Weights of a small transformer language model: 13 layers, biases.
Each number is 500 + 40 x the weight over its row's rms, rounded and kept within 0 to 999. Layers, rows and columns count from 0. Numbers have three digits each. The size before them is the row's rms in percent of the matrix's.

# down: layer 6 MLP down (transposed), 1024x256, rms 0.0541, rows 20-44, columns 0-127
# up: layer 6 MLP up, 1024x256, rms 0.0543, rows 21-44, columns 0-127
down20 096:501480466355537532555497478528537518599502477464468466448531493496491567468534526510538426548529491492461458482590510497452506493467497484570504546488412490492461501473505527479474438453544505502550487489496561453473462462522532523459459506543516514457537549519522528520507430520562527499497474492507444577495515537557521510523469478505557512418467470375484551554522467483444525481494
up21 110:460548432523407451488544570460459494501539533475487553531510535597550436437525477529528485465554518501486545492536475475468452466523565519564496522524402489468462426507512556560497549441455495533501499483517512497561504463545533557513424468480499536516473503539427529512448480477505503545453455526518532436551484513523513526570460478508425404488484490536484493465518507554455419474490
down21 119:544532455469517453462502440601449513488517424508487483452491536498496506495524531433488460466526474573532501528504467461527487490560465472505433506492564465527518535562560422500494471497459550510486530537514490454432482482542527470538552530445460496538459485477543519502467618521457520537519468596500497501500487485500491526473481572478451502492549586482464549529479492511558533527448
up22 103:538441475548549460510497452559470478460539487556527481455521502550544530528505493455540521482617528480511536537518550492468446475587453490481532557523432429483457536493483561540471529512508468509561539478499507501572525418511447525523513498520621482520494492496519476511457454514492424457512534486489511507566527481474513452469504549516566569481447474496506550481435514480492482424512
down22 112:421467551519487528548560467594546548528505490464536561547551491509552484495563486433501490482515408512557434482520440492503547430468506502508478437481510536556511460474525471474497454506510494484536515445471523489432515522564492460509546529465515443570540440451522531482504556479457622532540478597390471461506534495509493510568463543528466530448527525508531541418479508470453539495483
up23 107:533449495530464439534462483481480462536487511650519544419425528535537498517537490525465553533477451499475505489446499470472435476518599514517553530570477496441501480505491557525548469527558458540453584494571538500496529481583497540535538488471501478459562489467508538534487470569481459497554431424536443492577551462484530534455533474442484511503454503523511509490542539469453467472503
down23 113:492493460470499485498553505480553459509550500450429496545482500470450597471441545464496487515542459557521530542502516482592495480467449445501482574504441502525533509462509423523499536517484532510548531428440474461502507469502488489488499512443562506525487438500463422549431476408504543540537448520415503447483476505503479514594522512505465471488477465512434483489443458457463477535461
up24 100:471455511512485529513422527456469477514466471528455512382493468503548591441441531506549576486514478474417540462430535523459524523549460472512520564541469483473472502448483554558465513505518598496454529489474497512555466474532504513493484482508476499574518481486494509484474507554590425512564524452508461529507524489493448520538519468439443463524531549512509467492453501449509468475491
down24 095:546436506354490500500536448523495461444546545446550468556423556481508556555540520480539441501438489528553562527552511460496468450440493500515473489471421507492523494564469474422550505562460453566523485579530427499518518529464509522532461522560515553476476549485521481571539526479516516505415462429472547455489421500526541543482536536477545513515510475551496499522533437472486501490484
up25 100:529472537515464482469502471558525444520523505507548476453538484471524507503514509496500501511510552495537498477505490455528549465522516446491542452483531566506570499504438479466505511491554508502619483531491456514558440514518508482500547524510532526447406538440441460523545514434492482535470526443504439511471446561528473614498578464476434427503534521438516620511567509488474473473437
down25 095:419470475553510494521483535457518514447460521504576509486460516484480517551445556572420519499465522468494514503472517499472492506431476595487500532501453494488468478541518503504473484502487463499347526470485521541512501491500528531411421497558546481426553504541546481518480493561504559484507446466499565530491494447500533449477456522510496571456434489530585453528515498462479545476591
up26 086:556529531473503487451487499434488537487505388535468487530492541518523501432446562485480474546534487483496458507532440438486527498508497443519594533427465487439552450490536498504520511494485528508530455498419484565497492508518528525485532436487585514446507539481481556506474491498525542488546502515515505460476545602481461482524473481525418461506558478462547506515551550496486438514472
down26 086:450455519467550574557510519542512500525529575489505502458527436469506510541545431532527527500502517491498536473470431454470516504555505502481488500587490440569464537534495491503520434557495522439513521527607503479474506475484480523533508556496384478549442475493507484535473505456504454489481483525426470534530543386499514474513543487504531525453451498532452490492426458495517535507495
up27 103:481510495497496426486559505397541503469513513524515424476449498490529539469448493488510544554543425567434488468502547431519541505483498512473573485470451551491477532545471546555464452561469513450546489510462482574496491472461521541569567545507513530535528543413468556457520534534496499542520472505525560528514516579482554529479481579545473442536533461507519492450479536444459433500448
down27 100:461554477301509461527483552522464558488528485548457496458543572468489444534482509483485477498499542508494509531471482473431425515570545473519439476519515471469514584524538534522505469502481469485484515475559486531545513490526506508582481443564520443530521459553462451514441469479509431490560483551470513526468485420506455468531548430519516468551516501530475527608478463523573466524534
up28 094:550475398485502578487559536522503510508484471400508452414579447495458517450564482584576505462562522498439526500434542489496421481519549485599508544479502450553484429487550552504500503465508522472525500499489458492488498427513504538430476612532510467459495472506506487594482500473507468484479496471488427519522531511497504498473487564500491414526500481463506458472473579455486495433485
down28 098:461508524594534474516441488534531525493472500578487537549493557536528579596405505442462430501436452513498472461557477483460561523534485505487494538546437488491466483488511407509507447511502493464479511448533556559468511515507513542517505467487490586545495501488431526501451454465436513525556519529463545509494471528546546543511488464501596527429444498547514549458512473514522501547474
up29 109:502461532517445417543502490467429520494460496456481511507508448504483488462488482519517503520528496504529526513500495486506489483520580490514534490540471507541565476501492566550501588498498621466536539458501480495549529522471536487485460540496431542552497494469513539547498472474478503504471455419428530547500489527505586484494456452508532471511441472520472485473519530513492546516517
down29 108:544485426523507481444508433526524500556535554497483550460522475529518489514487482432462461558494501534513506450520446495476505519550477549526486562507480493480510530483484539482496444537485497492464485553446554532429543449519478478554445541465594433462510491369434470501456514516518545509512455546515494498573493520508470532505547492497475483566487531473519563446511483523450524625442
up30 100:499471447497475480571554562419449558481490573517523493532440475596540502489516486466484532482429418566517523417540445517520463502485529484545535543571473467440476452535467521481508467568573482564459500448520510505485561487558543580525495545492543531543531513439420534479459537439558463545515520502509434465507392533567473517580520506505452533544544447514525461485491555505533492518479
down30 100:476497501504534497496494440549519482522463456486536521472533513474471531539484508488535471519558483463422510536497527523502505513539497537405512411488541559483596508476531499517575516476521512518546470511499554480470509489431461463512408493482423545461505520525470544528517490510439518465498474560512552507500525493516560529466533508440512463472482492541418547334459481544508537501508
up31 093:518472508493511481469545477439478483510446456521504394464546588480537474472489500562464565535500522537499494440460501496534518560484483512519569448460514427523509526470489499488462523473516454574538422520447493514480471490443525482603490469521519465536481589473539491516487471510494484399493451506482446414412521562504504507464495526478480502531529504511477537524529511454443495476435
down31 089:494479513487528499549494573503527507557556581480484591470485443482499580620542493476495415518507519495521509538518436475482523485462516515483498560522490520480460413512469465520530504560494531472505538498538585528499587427526464490471507496479488498443490425513474510462508483485487464552472468476517524562531424514481495468565509468516470455377508469483468488450514505551494442511532
up32 086:498537543564505494500538546485496552554519470537478525539484498549522489529490488506526517480509559578518557489548493504468512522580532496496521522522560511482376495550491590499547464503483504465452471511556611514415488511517516467463500439363495459470475498507494477484513500427543465549596516608398502465530520467510464444481519529496548478472452465505460522425533388443519452486530
down32 084:514518434370462488495467444486506487466468530517514467427537485503494562423525499548435508560517449522449497473454465517502503477415474483515541482450403502474610520472486455485463523509573539566511523492443403473542541499489510488530474517552536529481511533481482463541454510531510482493434487454541503550493443508469563550488503460513450522532525504526550510688507568532488543490460
up33 095:500409482514539503456470483399456541450466579561510470492535508433442483548491580483514513510496465484497532492509483497488442513474508448574517520581500525409502438452452509469410545515558492512408473524474496491534498535487539508452502609506474562487522593503478512472450500514458495541532522556515509460522558511515513522502445466507494500555498453437539496507461531460539418519520
down33 096:517575536470470454476581469542504531504593523541484464565529494508563503480492458554467489523548546519486436483468538496521546527517518544468498478421520536564502605509543460505528500489451508454589502442480509570499525512569511495555416414444501468445465436518488442439481534468536498469524540399477501496464422502470495494520497524489461462499417506477465521488478521555531520538486
up34 099:476444509508504563493492493493526492535473536449501441483517526532531600505472477568591513463502554463518522474482498534488530528572532565511472471571542571499539509536463555570440523518549548494498447460535435510475532490490511580544473570504500445465462482506465556569512487473616532539478532446532563461479500455488489545441536469440502460505536507478503426463478500439502458427518
down34 107:513495483533508448523534476445465492507558429480520511498501507461460501518539550471458534497519455556501487529487521445507499486441512433435513539531465453538466480438555495478517449523444550490600528570429535501514497500513457514508516461524413495605559480539462539442519426486432477467560485531542422513514486556472481489615517554519444568587557528560534509448472500472441459594520
up35 111:479449428510580566542468484472479454509493503454453545482502462519528523493486511417430532518636482532515521530446583530482470511454483485516480542473423532468580512496482474507574464455497504511459469522515465567516525483527492592501520527505510540511531493426519542451462537498516489459453516521514472514533503529535505510499421502480493457570443505558570518487478506431508486487434
down35 095:566447531187416444505551523485479475498471544484481483530464535520511524473555499505497554493531515446549519459469470472529493527524536470542494486506503498511501541494458518512494508578444471511540438478482511509519550507513484508496402541556432492546492448515494538552519524516539492482470490471461548505468488481451475535567555445500487532468512507486531471676499553527435471452491
up36 082:507380538473492523511500497598526415521501567386518537522517517541475509513563500518501482487484543447518471559490510566481473457467487463511454526456568514495552539485452470506475559543524540525555549495523438427502530491472507482467457533500543494471612479491615459513489505471539482545521403476465581467500520457494481523425604460479555450528502543444497439512453474561499474420504
down36 077:463546478470498445506512491434481511475429442589509469469436496459527471485475469475498516464504470542487582443482496442527537544553509465563512490578444486475441472508536577516522435472467519498503500452536540590507487512554502521550584487483460481518375515538391482445488486527488530492502578512491471529551470509548532506557394509536491540460504441500522559503539536450491542552484
up37 112:460480474500497503494479516512443562483472499426434482479469463463552584499510530494498502545551506498472515503504571474484466515491523421502516541523543467542506438472471500478477510508542524460523498517484480486521556510529461533453535566484530533522550473507498484416515451486530554500467526491506514443490546557439467593495452480538545450550470444570555509490572500479560476453423
down37 117:398526573388446440518468445534462402481546552480548501427542424431564461499473522477515530506529557478469540475472526496510536459484508530548524540560499543469534527508509495560486583449510545494540500576518508520470510427443529443530442508513494543483470503509476485550419510540529554507492508514553478456521530438471577423500439505495514498526609515468431519531535441437475533535425
up38 091:477496513513501526534557453533513513503508499493507440498542499507534486506456599574472502497510525521535528515567491515529455463526497405506503501448490477489521481496491445521532538470498487540462482538502504552504535578451514563545484499504532494518490566496523432573487467536452460453474432506493428423518457505448497517499497559495467401503486407575544544522430466489506506500512
down38 093:511573510575483498503465559488497490488490510466462533467529465472485524483483443492492486503552449509556450488440527495488557447451528491522451469523503590504508445487488559482518451553525501455547488449452605484504527469546573461545502484492498512460499485526470603456472480447528633507565510500520591557515508449581542477543474473536544541494523494502517468462536547526471493454454
up39 096:475459503517520553454502520513542558431538525532481429454470486477514501512546511540435482520478484534534477597452544439492508449518468528490343499508470473462529548436566479497548546456555528461539508509511474457502535532499470509548551486483514488532523505512485456511565457519479455440522461487566513427517492518508508512449497493495510505477490481564492568501524429535496460467495
down39 096:486530463533485502581496460533476498510480388479445571569488530606489497494517473566483542511532529482437491430545479475480593532540520511524546489476472441538473407537571566522482483527504512510457494457441498492535419513438472483502472445516471592422458488488519603529480467420426496514498522495520513558513532558502442504506490534499455511460476479512525477480451575477524563531540
up40 095:469458480505483485513472514562578537491555525527581468471472575543513487534531522475420576522525474521518575508504475537486492496573531515513497452437469571543510547493495493520472484406464431514447440456551478542510488526545441475488493549486534492480491493503513458468464498531492438519458434537482512481526538502440564553528510557515466466515482476541470586497466488509488505491402
down40 098:545593499526582450530563477460476509553477483470468543489563544537533533563492488486508421511506525517519432504540491413442504497491489458557524477530452470502508520500490560470542483549545561450559521492479478483495481484493542533474501522464416523506470561519508613487540501559550531505518553497524443542431567531526523525518522422442551537438476501490472417451529445494495480526501
up41 091:490449459537592453483442477474547503501536482476509448460467443480532498546522546517500512485459497495503578508463551498525578425549459520494496503518473437416652569443540485485503519484499474470441519493473492516485516552452534502533456555480479426542537548441446469462462486501458482487411585463523605508577505459465485526458460500426528556442486490489493500504543461553511487488504
down41 094:535527522581417610502519513523500470473492438541531577469504536508524554494502480535517499525579474483526482503520573511485492584415495525548460461462538528502460460503430549501431494538510509515554490553499516559499458456558478472551475403478562543472514457532490477542495465481505485538488438444535411476469550513527474526453499510594477453488481544488554514480449474464472482551515
up42 100:514431453486433529525538498427449547502491463491529520444474530518467559493498560589592531441497518464441458504527456488452485499545497440528520528615508512458501504566477537509413475498469595489445534458474461550527453462494567506578461457481528466530502511535420522501501507470559483482445482583505543462479468489458509489478467473402503512497509493451491505485491533444506463541536
down42 102:410479506525523526549499493546475450427547491559503532552460528479533460476527501482473469523442481525444509488520459474448531573525505533494481453434489495504522501545612478551522469532498556494554469512520546492487536483523435480495396527460471562499468488524541504462504588563552493521485535405538492493466487453585480499507569541519495432442500567593546521502469464471450557550535
up43 089:466481517509445479476464531535505461482500460479490507416540501564545476453533512498496455480524421490488479414509471545541444518525513476570525546522427556553552510547499537509488534521545485490504421446437504601525532481536479511482505589519554435373490529456466508569475481504490511523469525469522469444558518563456495504454432480551549556490467505537523456471569531563517376440532
down43 094:501518468506625551558533486390513509528431499541518465552424430475511486583467446492519499480538556454481537568523538542511548479441471464507496477547568499446479446500509492495495488468474479502544593468554476454444506502488470523504491462491516543602576493522496490490500483539567506487548547506456477526448539475570488549529552493452511469485453496447487528559430528456466581517461
up44 103:504468494508476518527494524574482520502575543581534505563452474533495447489564481517513481499549518462554580466494473494429521484547535437464492531619517611563435453602398489477461488513571424480485500451515513558549489482542432526463548546492519469487563514504484531518489459461448479501506576479520504447492451481489472559488529478492479561470503513488571515448509471443470451470468
down44 106:449544438495542530497484451533494490505428591462489422539524577485449478482463467498511552495439453570493405486508485498479475424480526474491452451488470464538518486507482480476533514576484511466515478497436479455482506477493544459591411484474484485501476504550566494481491445490479455438522486526540496488504586547516473496482465533464500585623431563519471484488477554503488576497475